Weights of a small GPT-style language model, trained from scratch on English Wikipedia: 95.9M parameters.
Each number is 500 + 50 x the weight over its row's rms, rounded and kept within 0 to 999. Layers, rows and columns count from 0. Numbers have three digits each. The size before them is the row's rms in percent of the matrix's.

# layer 2 MLP down (transposed), 5120x640, rms 0.0352, rows 5007-5061, columns 512-639
111:546525501519500493472452419603406491542518553432499487516526530435545555450538475595490577557464380543509444512473441561460614476543460536565557460562469544489507480524540586492548488440441445506405548521553484552426499554528453496471509516454531563527377464582499601400550531403456567450446491444407589508552517431472454562487443543492475574427481424396551456533528444517480557422470
127:548517435534402399486531532496423508440464520504470586498519542473476543581597527486427473465437458449444455452499524608561458490552577589530526497479557551461473550535547485528404427536583514529501487499524567569509532411465491523526473531431418522472470551520446572468439532490593449415472503510509508480490509528459497501540421486589518361446518533519555560465428442590483497427516
092:498516469459476609410502374588583439503460453419588435454513601441562535446532560521590516468517515458468503554571497490529509447470450424536461502551536526468536516417478524521430439524492471469457530508523421451562431473525497571493395508571488429481447534503531517486606421496478465465497498359413543468467507508435527525430457523493517501552512495556487469531526505528567590476549
096:505554419577469459519543444533494499525531521544545413445500560463516453413534467453538501595538439631451531502514381405395416532456531475400520644465498423530527501534557497564546511509467508388551504485551596549436440496490458409483427417495567495490420499497502620582497463529653537450517521415465484520564564532452468434479503484543575590502511491494624510583458557484506491470458
124:522521544420547395571498507553417512401488544533485424592536503644399428579511456573417492423512469498506397475542363532453545536425568480448461568489521601485535457599496487559453407454487461477534522600528565439493485510518623500576467552524506498433423476492491511542563515443474543497478469532572597493501505533541488428463554433594506521570469545463557589483433468544472511501453
081:540480550457473492523541535552556457504572551459456479412516500495485489430444543427461458602459446498408541547434556525434460503503557513469534478431548464464510487502532551527510483486431463548397543473552518530557565547508449472478489453384500504501499565579374463517487453521451449529542481476566493527518580480575476477593541481563444515500481488509481509525551473474542486513463
117:392577481498466481574449476493520470536463443527464557536416565437479455518514584603421508567609473501504532471516472523483490469522469476452460484448493473440505433512437484499504538559522451554542499504530543462562557505499569414580460518571489491537530535447515495421435510502485532524468426528425455453498482540532544456555625525491535505519485485513441569581580599487477471512479
107:602545465520460479504587494512542404539436477514502540484490453604481540519572490550497489499481606564530511426541433562540499507477460455539478396511470576509459562544535541537473442472508469520463396457351547567508533516448426488510458437555560455501470571506525537529467407516565579576493554533505485480518562551463497546542419570432479490497494483455488528505450481570506525574507
103:567501441474448462449553448474387603471511498506456489460563518578528404468582512488562490481517464537415516576589454535480519437436431525564443478515403512545555547504550562469453475419488496476476477529527546496513575516478484536581578441507486544504473518492490552573483533449566586437532619500506533387532542532497534497505525579482548531478453514491549543467575443530503529441481
101:592555457518478526360545494571599530526567411445581503500468525547481519480502489478495436502506512619498511458541557465515479492590569497543506435579537518467422575503581477487544566607537484491525351489602485606420427517420520561480507513552501530510452538413434568418472481451558484563387533493530474395532532497382621462535540449516497508544440441495474516478471450453543541487570
091:468462499460612534500446443538497538521500478475491391545510516556514587452614528559469470584410495648458505406569499382435569476526421488491551586595443516478476579514673507429477476436548407474483570554473570514568460580586561516374509498427488518534440465499489501529463479492507548523517504570456545470506494455469647493487566445480568531532568532541507428498527523548543455527479
112:577524488477482456472542374421461388405460516562502480535498436424529453503421464501497464468559571501508391498575465539495432495539536532516501474428548496535438515445463568557449394503541498474441497499500632375499492503537400479472550509442477499436444501438602480524512475363494457440349495522495515493529402594527510444452533422535505495517500509515538466460428530518525517486528
103:552579455442562445545545528560465511558470510584537461497532417541495540472578514500518568538517480536546480477507573430412560473494583388510487507464526498524526437459516496458562435516480539382505466489497421433536509470512407532485507443505546500526517380515534494464484445530462461491551528486464590480519546536570530585471446500441514463487497532494548514465583498468534588485479
099:581496484525527426467533564495522512543423457509509559479504587488459441554546538392488483511451576508519454439515559552459553473528576500631572493546469507452534533457557438432417485557529602393531532454512460507516505474518518601525556489535506642479542556458450454494518452541417479402413487483532494460488478501564625525492517610535521396567552546373496492500455431521510445497608
114:451475565434516477511612426523460534517616526484449416480535541534474494489496485397488354454445561419455435551504456456454548597519524468528476454546554477520526477490579602470536561463528604607531443477447468474534455477565508514494535494504463574494459538555459525521601544545520561405542574441536541506541453533510491496437482439501456547522492575458572465415469504456447518493513
106:440450465465485523441547474472467448451495577546420495573505523560562441471547545570432546551476643473550427457455562533566381503511592500566492514525510586572464521472440430516494498558534571422499547497442530484512484504528447471493517418535555476522589422520477594422474471519439464532490503468490506495559551457454490489604499477436515490406582479464532574425533465512430489516373
110:522508541535513490501520505588455485454496388597552476509574563520511499447560471433491597575541500383430522474493515491492575514495481530392508520511470513439444531519498533499509426527395506471504503534493573513428564398505517422577502451527483445575498566494464437462443504570560419518501515454482531505547588519465499504487435546502531537485491554506529360477492489549508508431529
106:495491481462490482373473525525527503498520458432564455576513413512526485356417533513518447472478440527503466577504501550460557540533525464479516473441572504461586464543484565473558516494498553502498418534414527548533516474460403495422367459562536401546473466525535463433474565415517510502600484511484477598473507502478470486632420470471561506425403474578532625502490564555460462464478
109:479554514344488552446498428630459535511518463514586542431430570467426486514625486507483470616509512504493489481486544501568491536577567530462475495556529424505477493565511450583516465472483475448471465474505422578472507483598464506465460507474390540615380482569462497456502488510473434384525488478477521414475524509490516555408601563480468443565517562568490467567449438495488552468476
114:600482510475566437434497450547551492469396446554523488394454450488451534438506447466504450519466589443527471422450497574498439493449610560421476513468455565508535486550524476603544512524473506402522535592468475467472508513497496523557499608526517494494449454450539581467512469531467424582422518519470519557532482544483551599507426496555539521625471482502526637489449459520519466515499
142:479427451530565543513523470558512459526468490567462503510578532518482509525507433495479581504428523477458465363497476490451543596458558441509535385525468548404549539525562555520570453423539552549508511538436519499474522472562539495531458517568504504496520537499508506473548459470486515482463491586491556534571458527492475490527623487530463433506592512480473527523489581585490433518520
098:533485511514527515449631461520489477502488492447461452536478470497440509560561471478425617543520454540464476515497534543441554563454481515476555596516424517474549562627556565442464443605551464484554408460497515562539533515434432475498445485501504562487454504434520436548466389581581495508559487507462594590422540582489511538592563532501407429496485501495491510487546538467493490458491
102:591525511417497462526517479506513478469511478479537531504514617534452511409429534544584537490495524468484595543384576467497510419515521387561464483458529556464574623540467513496449472500544493570549459515457504447464438446516549501522523492483545542561437449469443423534384475545529443622523569472503505522483478458497490484576505550490462415515500401527604433473606549449464514520685
088:472474427453420511467470565609425555517452604423618474492535516498520481513487529471504520530385534556533520552434622548449512493586605460553444435512453556455522515451517469557503476512506477461416457471531477497501523553409567513538472431526520503572535499571459511537531497467527419552497548555525630573442501495543611513560413587506424508578549536479595541482545525520488556502426
122:530497540473515533524525445457515529478538522448537602489488479461491477514449585493502492465505552564434511501579517556510467527524515432444424506524531518564499506458542538487540501480515563556498443466476425530528514484524481508436471503524452385456555548553524573510514500513462541496549482467503557445425467549615495469546510517587562477541501436516528513506551459569456527599529
099:508434466502418420551487587509442518526519492547462488455508570536582548457583426636408460490424519522449471502564513515512544555532527440542479469587522586574464504483536515489423561510615437472458403518556449616541520475473499475534498475469480402460442428420537528526485456483457502537500483538432454516542620475488521553435535534503504570432444449510563464414457544571523454429507
093:432591569412535496507458476514530514452448466564483468489486506433588599488524519525512503609501487529508424405441510481523492461457442572536422522468513508552498466516370537536559510534571451463484522639447511477580509503484517466551404585518532507438581474530498500397515563440543433500616451552482468434484406525495437524536497568504549462619529469468545501445547464564575511483580
095:545464533492504391466428431552460537506492467449563493473428395448582417466556491433466545592451529551442459469526534476495496495508523522548556483509532529400506537476493385519576447473506535438480466463461507502573555498439446513608505543530600560528482526450454541513544500440619567459551534542450473422469605568580518524593505498576604410476515489509498532554490547488549531529562
092:467502460549500507575423475495558517461493541564448558619470408587448491491370550481496469497539499525574436549523446552458532613494453507573455524558493582481446398587508535555478430587504446539561458542487513571493496602558521550566533597484464537503525557614513532526493497490550387490529490558566498570496472470581493489505465499461433516543446496534615490489498454474536481457426
086:459459451522514455444553491540515563619479500436480499426503541495463476440550484560516529512622513526482484566648610403548502473528511420465504508563391571454492414491527546548455503570539496478506459558447501518554405476520496529459506367572499502487557609461467528446532512566404407514498497456489514429542463420414561460422548474407469457568422502548445488558457569441493469474523
082:497444497445433550527485421412469418497488494534434476553412450393456464526572414472455464567533531423510552524559490481548496501479448558546525530578505514542512541506458332458532432506539475482549514462601442406523540497557459436434613466551586414437489487526516494454536569562523461501457501512482475547539478497394549457482515449467515520449411611471474496470533552475518526555497
107:607446535455487442600421493525549342494484554475438397475392556480507458522502404432451415476433547560523450582463461537533526457513523595446538503420432455449528508504418544571486481541494607586511563382519528474476508497425545502507478439530501504507474541437484479555435553480505533505471479512452544473387497382542529569594603432562488481512552526397452431503482528508461520468507
099:397392467470450525624511551526553494585534538512442491451558491525502475566473472487622493452537600495560544518497514538471491486544462530531563490452532397585554536519448383473458501485498473556418509562538608472483577423529458497464641525458510440516429452499528435505573549532485488474551526504487498488414540530415483521412540531485502489500473431531556476425521551426547495438524
102:577464494428597489489491410455526506491544508502486443484563485545622511491516357563502538454441480430477577472455533468521478500393500441497481454388465556422560504529432546432508421454581467541502467529492440572489568423513514432602435506505545479534494516495504483424551550521485480555548539496521558493360562472568521512543492475494394544653490458466495485526432422534474425527539
098:583472483492535442470527528425435496496515556516558581501478554498437511512435524544477458454473508436491448472580483406515499513397523519429455446505497462429529446514449538472505437469451492522519557500362648439528546490429518444452548524422524458487543526520460398508450621557568448564509482426627627416469597500434490470547441449547477524409583552466534539481483503376487398525543
137:538506533420396471472495394460410427431497459562520449491434502474483530464528462516431459453453462416520487442426535453519488405513528512477405427529541423552450499442385501514507554483523442532448565446446567460491480448607486561476467437465562522484575545578598537418486478449545461520537572468559495575496507434525438474537384554472544526438500455503590530541519605538537546480463
107:565468546453459489480515457583460528417520485452395514472550474581417559421599555518530440603450508456480508628448527535535490516466618569521501491516449498496536467494620506455463455579531477451491483471506423446614460423508475521462557476539526623451471495475532545510503470641518505585472486403509505394490430467549409540546440512547493518505529525515505544595475599442504459540469
090:512458460535430505546440491500451470457534482545544506537555490406425462502492522437449431542453496568472423540492460478514536494437532559536515464650481407502495441479534490460538300527462426483552496594514418416508473456441558538508561496553455543502472511587482493454563568464462549491569456474462455509494535477476445577488516533438501519497560441528572490526421534576460485513528
159:446513445522405439533431558566474500369507429444487463444592573545533509470526600446406533532511522520489428536563560531549458535547473484460633484571504438414550628521452574572547534440511525555560507583501460593504485564439585550519397530495450520600490658506484541571548550559537639510553478450463568527513443428532560501611537500510522505520466509553447522505379556527487409475440
105:556442479496537458421547473479450573626545561591517443506541484513525352550603481476533445534518488484408449523542521529473574431498523494522487478497448448368520527605578604381538481530499590490536455468550492437550438513525428440517530426528471492610544481514450595523550421501491548475372574515550559543459459526465459484441429534484485545504576556525471582508512441454553496479479
086:531469455625526480465444544524498490534446509519528535446562503413533438377484510548553555542550464628623536423535438591453459534465523478485439542495493459526562443544528459485456442517453443510378491551485446462484499513573538543452579533537496545534434533526538440525565503583385573469493536437528473518503500569405472483395477540401487470369428547418476434489586500410534529574493
124:537459456496520404454479553509448491438516541632449521463528513480488629534539440449468497520464430489637421485418474390551554453490502517620537532430536532498507536527434464517497452496502535558544530409542477401442536554555493454469516531523571479533480488520461522489453569595406551510446398425523558636514462507504507514524560506539399454575462509497488541447420421482425477564395
086:400437525506450556503517577550486534480587547587493546525518451426463458569489402436504382410535589472522466499470440454452524512479375434492482462627513551495502473475498444556491482541459524600505515504486478529487498482534454530510525491614492520444522596495551379520415519545499530491436474466527437517461552561484500526476555511481482547513493476397520413468434434583521466502492
094:510491485526430515409577400512496566465484528473555488525572498504465530567489493428597476432544488574506419488489548464416540481512553542466512472541515588579577501434630519481453460443472546524544481547540583403561499544437517523537497469451494489609506464646461509466508491500483539473477467498510479491531487607553566469434586468474529424528450456556519469430464492527500486551497
085:504529562574425493496587536497466570553440518613544572517526488499544521457484500450591522588597555496453368407533578573503424533568416441456444484429441475553456524528498432459480448422423539476496487514548501493516449479574467603424516609502450433541476401528375539464508496507507530423448560441546540396445486525647483472525522447517556472467616437553431458484545452579604544556565
092:515427497585516516558519453517507389453419510412492597462571572611508483439541519461492495438565556531467540508499518538522468417467463484523485435553467567499503484514485492473500483450541500489543522534424399502580469532472584549501522429462495549514516489484386540528480498505601591509537512518466558428505513421508464504462420465545399570493392457382471459505548478559497488434504
086:519418442529492515475564578511522568566497498470492445546548536479489587500398520539454592503445424608457620508543541489487489505512593595447514590527482611534495494553554475490499517459494511416408531450489516445406479480513409453474436555471368439522647574592430549514497488404496424492447547458480498531490439617492486541558485522499503560499510426480507546498526578475462430519516
092:520466486492412525547497512504500457512454528580417524503497498467491425442401390480467538480552475492529536517541584512414538558569429520511480492546409477511497586477497517503523573429482581495482498543549511502470461606479520563508428551416500450469474485514538454441493516526452495540573578583584436479553515533512496480500435592622404525529489532475573550531525532568389576457461
109:515598514460404495613527507537406513556508563467512632465466543449433447536535531455498491505655454481441524542487412606430459484468505465543455499551506508516465501571512543420511533514434471427504487517481507461474544581434495470542551572544519527447492481510436437416471479510480469524512449474425553512538478468488509449451467571474448527571436524493518499484581463498479555477477
106:463531532507512481531495519428537393504533552532549520528489545534439496447517518480504458493555543631623410630444496593526506454512594486486504489507503558496510528545524554530521573494452552496495516420538440504599441455530531486476474517598525583579553411492543594478485456455486455585414471519564509517475485477530460561463526514520513476462471484492559566527491412397551549481534
096:496563530524464441517557398542434527519413498533495584465561475442533466518633412488495538493437572470449556594491483586459483574556537496558457442507513503451504503573430488472512509493523480467477454484430554561485524495464515466417509455555479533406439488559437549470565488406440609478476520483489510538440565567460524493449462549491608483591484515414586520465503505494517565533474
090:538554509583562527459556427453502376530458456501511524528550502447426543480537496587551581577493443565473494550409495506499445489448495467565486480451491497524578450438534495536476533545532543539478520511518465458513556469470528521487475455572473542500498505468528399468463480473507477536534451576500471546446494507504436427533516469533515446529521512438527490528554483542571485503538
116:537519398494561450528478477549505439487576441525470554478486435494418453511518525419466503434500461439578457474475580572498506557489563470548524505604423462520508492473486519520597496485522481572548457522490486428583531522456487530489499445551618597553549615520516489560432472502540400513479487557395423406588406449550525515494477476520543468545521487403568517488522527452511472424483
082:517495519521505550520543433538485456471530498504460431513478405511538520483480509523417514563593545583464581630439417544412529389535513481429510549476586502509484447553614533490414484376500470520563501489485505415477438446468485419577430568509495528532482472537404488516470506586431475476511509528482546497591544524547462478533492520546600459425491429506578543449471535495469479498486
097:487473496501499515416485486505501535600561492488474472524436559510571532460537524487477444467501618482463502460358542457476532460546499523484574527492454515668515497524465495520496433524558487481477523562445411531511498516610418429524469442471529538562565503513528472455504508577546373529380508480562445532491588494568507545459546535509481373542536472522465507533483518597530483444415
# layer 2 MLP up, 5120x640, rms 0.11, rows 5008-5061, columns 512-639
122:553542510481514551511446451506548512514435521512529496499397467520524472502471442436456518406497460459427548561571524428483536519598533516473522403527446408438507494458536496557484461458434502560593488522547422505442495523495423520531508481578517476493527578510448470590511532491522469476489486624561530535532512534469520446591618526474514464461448481490555504485475501488414529535543
098:516512522555430494434488467522657434532529518516544548473520526530563537486479558548528529456519616480515563524552518535540480452559478425596487590534558535437448582491490564522492489520494514539545501494524472551522539499478546495528444505487533462440475494421450441417450540478503504442504599345506582483431595501458525439512500512445443442559513481484459584464529496524544582476502
095:443485455508501547499475532388513582546511505489413531473488434500487535458451553511505439409393504411485412479543472483558367435455455609504491469537487484437435497528439542450525543524482641496493501517542544531439450442480457449502447477588464518474504406436443527549460545469484561486410489453441416513491542475460436508457525529449467429582555483489479422472519522433483461395616
117:500522521416426473486525404417530597496617513526384448545503452529548438460474510528495504432572427458503389444457532525484550511551552419530536541512458504592585502571571479524448510438407382426562481503507509400581461519572437558477395464526524496425420510485618442557537585452523559497473463396544541479425460532575579469461531559455552505494412522498482588490475443496563580540461
075:559545556407485586552628503533424472592436467556451552457532579541550513435450467536478379444542442583459515517530480561566530481517509518541563451493483531543519493459547519579471447461499542463481480499497403554509511506452496502579503467511495525502564547487473416440401483464528405466534506563476522490520531538530526473465438491546436461478561562443484493571539463431656489547495
100:499474514475510439511547519449490499396488511532545430567458537541491550503552483478535492500533520550571533497548454522361487514435517543420456461628460489481442496550611494486545520622549567497510515551495454540557561548453523468437479549471515427541544499552503500519475548412544598520523497536487462534435463373523565470492606478488590484506517501426467493490522550418528411544509
102:456483490448619517409427530501451531630541536411441470497452425523535541537583481455557474470452446506561550475522583503498482520546552446482449507540458483436433574512409558526575518559525431362452538526502554453480555528519443495519478457499493493560509353466437509532434550483464516530583455482415506488529516414435576466484492554637454458530417571520493410457487471543494519524473
101:478558506429533496495494534431577455535587493569495581469565485610504452542463439460520509514453566472504499552564517535539419494500506485448427458526567475554489509415420514499472501433378506417482460455575459465447484455466591456443494450467564388544483493475555560548494464603442498538392520523535532525479485467501425469513527567602518472551553368473525469499386465510452514541563
103:482579564534450486446476484401502505432535547461528447434462440521597488512493525376506528567520508560501574487515648455510574396524478445460582577461489526492469495526448581588470568538469457530546481435491536459543544538484445492533585530486510405534632547589505559539470517534576491541462531429468479554522486488606441418466539573539510530526480562412490512542499574634394483539473
090:533530462450439530517484539504497592450441400464465467457505541473533489520380530467526483416560577495459598453470444483534541527510540486422537563554496356504481508517585679463523410470513417504481525499449506547490454450540534429447438600453547504547422576476526571483504453419510478464564483475418512484476467473552450484548537394487559505535438566547492460536453530480497556446500
120:557442574420439513522346398461485455500573450484504457462497417358506528468490483523586432448571513585444516451555529498488535498485477503539515424499531446509406471581468446421468441475517489437532558517497464438434549547432435469480416581494555521510483467554544499492505531494549427564591478606463535475482511491521516495516540512460539502458542463489535477518543359504493470543547
104:538496480494481475517485539524506460443537415532493487429542425538447510597462462477537490525447490549494473505499420476533510640460488481488569550537510449514447396425472472571434452481590516412531484482516513536507488482481426419490542421506567512465475483484611521427487449559438464430442510422501545565499500562575590502466476523506564444418474511587469547472543565475427457430534
103:454477522485554499414544530503495592583514423498446420481471473512533391435498479442493484571399561511475427491472498504542493457424491473477480528406528511425578448527522473505507441465549483539465445477517444475511413456528506444526541477496493534472536572590505514472441543456545599476580500506616411467453492453565510419548523524445486624519470424487493526511516509455445562543430
117:538610609510449558456637505468566430383577584581509501566477393496534429411447541436549495499430520511566542530509484533439621474575429489425481515562486491551488414526481534467525439537566506431512470483463437436487521471445419487446385478529526460445479464487420525529453515421528519433458402378451563437389466516492518454583501430520495549557537598460483474486452506520413464555586
105:523469573579532450516453461538517531539472466484481508497484467391496480580501507515507492476476418563518562364550507541541557482504561426486517527546490483556545526456451400581445476492456378540414540446470454553519487558437426436501563429457536453514542433477538482558492476493515488427529493565508520519565450541501466473507506464499587448399478403397547486480636487474530504459544
107:545575478481469588576508582538553516516556498446513520455485419552555517547468466566498411483516502469408671540433481520476472527512472577442352546537483506584546447591452561521470546459543561436411524557549531501551473505519535538500553505552520484473470544467521564559527421649419650528500456442486562431433549556560580471493516434554508551486486390491481462589568435481528484492493
097:556486442500574468540563498526493521473411503398536533411411430619507537503481538541512571463540521509540494558491499512549492525533435498509467569516405516574481537452514532424503623549547453531535456492549565444484546404527435494545499416505557503501475538525447440643431538527463507541455409467455516407528512565562524459532535552426456539446466511495483473484430604482486520560511
107:426506583474520513510464565447586488527476597495527470572537527503493416524514392554568438467499503502501572479573478529499539580510486437540487483460518560406484489511424479382467544555539456474409485421470516479481504410466518533511504469549432506469456496469382468469556502553438497534459389452505564476495520502477514445441441513536498548549493502550387416480454494492487606554455
109:525517576516450518482490571512537537436458514547473423552453424462498476443429507526502534497500463496481520492371519548487492462496432428496494542492450581484556459446399492510535406444525505593504554473538508401445491539508484478528525605504523411442517465508378478452561506487500491505489486553504395464504410395468414512469523529438463494502484525522470484598553500488483530510417
130:438535555465461486548464540525512529531447578480490517499506438447577423473490554574504539545568564589501523549432617443450513502515492489502526476508538527464402495471548469481488502571522411398492502468473492492499480519443551478445517540469508579541351486466546422498463453446416541561480440422525541541486469460487490519502471477467488390563505486490461494586474562488523577400544
101:510503554525473506472473551455527549417553463523537508367478440510489390579383419459489518413435451511522502510479423551585511483496518491472542471569581536550576473447531452510533480391526539501571491459461508355500555551463473451450499481484535527517536474522537451528488571554519444464463509531466489498480484516547544457533326563419441501518369595453451488529516474375516417319510
102:538517535534536483563430426498576447544519464455545454489432536398538563499500550591495449486472474494469406540560508479524461428460534482618469414500441492450513497555512555527446470543495465576624584424582523548438526481470564432444485471493528485523477474504481515597521609512501491527496442558519539538524520458521506489477414531468451390416516444488489472481423481491475579498512
089:448552400512421537533528539437540598414476457502488537580453442445588543524453529507468479491529531504504483455473440466513427589541514493599470499461524509502423415441496586497540485485607468518481497466499503565506557518437572481477427468457532524523510465322447545509476526526447402557530576451417431520513569503456484519603611479576403537496431511508494462526478555379490451531451
141:489491522468463464451536462467565421514491522413480548513483621467454524463482443464518483505506611493508548553498488424455521534445537592451463458524505468501555536549506513449483473473504492489556470475561551476425444496466561441594497433452493536579521456476443456475427547493507534413493438417412471496477480535484582482462500541436451500509490446496475469502623505458460568416530
104:471526559471547499562406560500512475495480543458379522562449509521523415554532541548461472545538496539579539435556469566522535386412542467532470532477443509455483517495460549465470544404513585440457429381477409535487521529595563433596477558485477550443482538553476501524453493424506454532486567501538487467561406493541463482519506480439504418589536408482485423484494543468530515532547
101:586532456484438413579541534532590514537535529450377574538540533517411433473480525453469430492546467506424511508475512484484506590516588536571449490519591494450488541409495452505462529458542441525428445490412489537494450496525601479534513468465521412533412517403463488529467540451481442514479541554633551596449503503539484530487494489469539507431357454527592433495495351599580536434489
088:477488416495442538409515533515534515463581475535453504471499448513447450529473489547500496549515499521554485485553564477486444532508452516456509499461478524497452549482550385524561520484531551459522449504508578412437426510523402486564505574501445462411427467519453440473454495626551474540506495516500545420495549553420445486474507538560520559523531505536478631571457470566550404493506
094:499478477490505533434487549406517525570506591508495597516478484505476504552392479408402460433496451427547517504456492406519440565526524471441495530484450485613372536516541557522458490489536394514457535529512570494373509471519535468463400532465584478520548443534464466486555556541601444460509432526419388538410463485429497503476486375575405483497515481541582494509502498487508519464479
094:547549487556573553511528558513463487500516558505455460495486473511438465515483488476521523569457475459548474574488477580432500541541511527469508407482520494585517491489534543399462536522436496489537472364569434578504569437467538418434464482507505504508577521499565434527489422507549508504431456464512470459475488584500455421514469597465499493539454472459548556506470356544500398548567
082:433494559516311456542510476497459480411519456504502553502439460490522432592544462474535529533551601551439531578472443528483475653554591399496508517527488492518593581532515502534499491501542452431471429527486598523552522447497443470475559497360434514512461479440527434547513540538489531461479544541574435426487459476466491472556488402475478406541533548422455529493490477522531529494520
109:455577508523527494514441450532497552546421438583590537477580443472483432549459503538530596435507491480523495544502561481407472478552489418455511419469454496478495470469510515441507465509505466458517520527487537504540515517510384513505594561459488502541481474551425521477469523612484419572592376545451449533629426512509572541494423562449598479560630540555432480429453496445541449487426
096:467446470500393555524483454492572405418504483516453473477472478538625583417545459644389470356492475504497577513472521548507501440508445518513494528433538551448433421511571553568504521548532440539572515590528541548461536485448544483470477456481483471507473601487465551526446558523584514538525527431521522524434481490458509526530444533420485519461549563559548546501424512468440483519444
095:466464431497587416552513512559453540471547449383481473470538437517466443447399529493542559527462612490456547512453464567539505535438544504479504494592485537591468550479469420572481499569502504573497518478425413604441501491529555492538487529528525390531488479478509490608405482465420491479551452510546460596550490444463612504459483533501477501470544467459600518566546541450448592493524
097:513582525526525510482481543505527530512568595447456518438471499489465527512459590419507455524511484472447518481472467423531517410572470539557519472464588397539519503483546524420532475466477524494552486487559458501479525546475488598501481558515585472461522562404444534416481392501536529508546584556482541501480556535520515446565523532491494464482447479509477568556532501448465486487587
135:486534553472596520572516501490446509483533520616539542498440426514504432478441462543462466427491568598500478538471541460467488501500491451466509429497478536418511589542539497479518478564513476376577527442480610488426443511541535536492438548388471468521352440537527487394517466570565469539574445526515439498511560480451464518465521460511480473509526541467445555552590524452424539476499
103:438443552554543528496576510463459508456532468473430505514403392515490463613464511579510472518504532434496455626409530520566426509542574497550511549528409422486464471556449522498502520542397568486518526471526380486506501483452556444459438433437475469495527526548512508482460441500510534542499536538484592498496517512615519477511450445539448454529549542443476480582580517555606543547378
089:466467542448534527460526494489594532616428548489477453568407518587551437526558468508510544543467524485543473457583450484533495545535529387523501516453479500451516610442518487559469540488402481516449565431536493551509523558625419461575434587490495461483417502507505458547477458546552454480498468557541327503492555498470499500514461594509420518509502548429497522506504447440528489588458
143:587474555477527554433522407508496485438404477483564495428433458527488484537559505500562550488466535476422447614555497469514565537493469317470440465590465530476441487546568409594493505578598396555494567501536530530535504464515456407509475463475509530428482393407550503569518499537544487445430538515438456410568558525558485505500509473435478508421511559418461518542534589470473566560516
114:511561486539551472493449427477502484483475482621449519410503437611497375467545548436501488509464568477501558561520459297476536595533461598436357559460479396448325564409511585548524472496505619440560508482509531501497436493504479463441510533542469551479607479562561556518461434503463502540562490545500516494434423498432503566441484430569496518575491577544515441491444517450450537408535
091:518492639373453500387511473423520559426505498518437474509507525496530524532519507459395478510524508442432407580508574468577562556395401448468577475485550498476462458507391586433499375530506455493515459461498517579529528551456518502552531513524474453520576490547523551494520572476474497489571497455574405561548419510545418446483518426593501583576475547514519442398563481403419489490395
121:478545482473521581421503472505586448557607495456426452474512418574403496427586491500526454487597418493451445515446489455463677555522535486577418448471669485436483438498536408523499536479564516540501631423522542439459448476473442506451433528421561424527597500437528454550467520506650487496380473500434487457411562559509443493585509504496571467594482472504592461489441440477429464441498
085:507514422496409523527444448498527505563562501484566498529432530524572515511553508462478450490504551517523573566553534498447504471528472514486548483455510483545499447466520542448468568557396454492536440494517494592484622527601551468451484468527528520568525481513419455482470444532443459497469450433380505589483451461599475482387431543463563542491584540462528527451540468444536619408474
086:438497443532445572519518524403496461483544567439541510482404509435528565522556471460498521443376485511536477446361533458486472496493414482572461468545464516491550665512445475579453494431464488454499472493509451505558560464438482474493519433463481496597503525494439550544573503403439573497483438531487471525440484482552510447497505523503489395435447469480456500412467502523461495484489
080:543471593402447459533597528465437469528481530493515564399488496532529505390491523593456608541519544397531521536527558555482458457509517545421485493519490403545440529414492574537501486519435445492483395541501596487586566492541536509484461529534466426527524527595389509457458458464479456507488609458479477458457431458528461580410562432597502556535574469523474561466525424433513498554425
096:458539553535405463444436479539541545461565438526483525517475557588607520491479570484582481467618512560461458516539446500472488497428435467536619476462396516529541481465509463471564547499536442464535478446485493421533542512432468528549514548472508513471421494456499545494512571519530572545511551467442612478454545527451520503516447515449523512485461453455447531528523472542584437456474
096:546534497386478512487508405539447541427534595453489515505573487500405493549597475564505483419425389492503586459402445478525521549570579585479559483498483555485497547513550518461514453541527553484551571447458521593519478596467507449533483496481517557603427542531629502555475567493423466519492496576485439549468527548517499533567543514498532468561457510543542478511524422461480580487421
096:542495506563480516576584553547500536400443586499468511473456462441503441407473522434438461440438482532473531565513528513448441429474371511418461460550442388463402508532568620468531547505549499472522476540525474582376431535481458500441498513509514466390455457530539598481470492519495468492528407578498378595454491541565526609485527428439484429479459548567522496436467489522514443445527
118:513457462521506517504539499451558490463457487415548422456460502554528445539597501511467568526598515431535535504595550500590581497449469479475464527524493576516496507464562544418509646478510479576452543524498564510438418552523555534513527491490486540461572524513508452442473514519430563560485426507451448472513532565480492535404523462516530499554537456435480454524534522503462550519465
119:474571492493414485518527474419476505546482518469489449527496499540508540526503528561516414565480441567551517483529518506423445493574562470472511524483557497500517527456491530421524489541463471587382445453449457539487529498555584441504550549531566459455519587470421498497427573434445465519385523586475556532414537519498492473478540503599506499526481597494481525490451477485398606418496
098:439611514472467417520515539542537527551577463457510573439487542513489490400531493510474437452464556452479526485464566483507514535434439542417457483466533465409420533582578399456399524479496486517579464489495544604545539486559455606528564602412516424526477383519370397445454486461516407509489421509436499453468459529522452525574478546526465508514496553515502459489529507523496548496439
081:659496463541514497520418562480477489529475451556508508451477420407531547541614478548603532536536495554427629492560447495569497474569464575492525537493452451450472519413438613530501473411475596489543451429617476494525493476483446370491439454511494647545494464601499446582453488502532479566516499465446433437439525472482550554399485587498507471528481484506535475518511478498566497463538
108:476493481526606609531395561476461445556507489591452512544423523504584509524523503470539453524557486561517544567478463534457676433466415418471515568532502414563497528490443520495489561414477528465489436532607535470507389533464476535487517515503517452546553538503502488565529491510460607624560507410472501537463501457420518476498438536468497537467485459561542464479527417554465495594497
083:481468480434553558534532516506539456553519490587428520475514500543477502407515503526517526554505425516481528502544418498419553444439445468550556518502513509426520514460476571526555503533544422481453528503550384475536501554556431539469541437530513493490586441467499509605411378470496605541492485458490423427517568463483501493416531476508519529492506459491413498437581547505518633544517
101:512484568438538446578370390570552436450524618424514460543499536524530465538427569433515510482492482492442534573581429562522418444589512465538509428541525465607551465508523482558535464572472533550499539507662513433541451511464529486565473482481451459529505568512411523455557605520593513478488471529479588573570569564539568498509468540463502439520539493574517463464498424446521561497611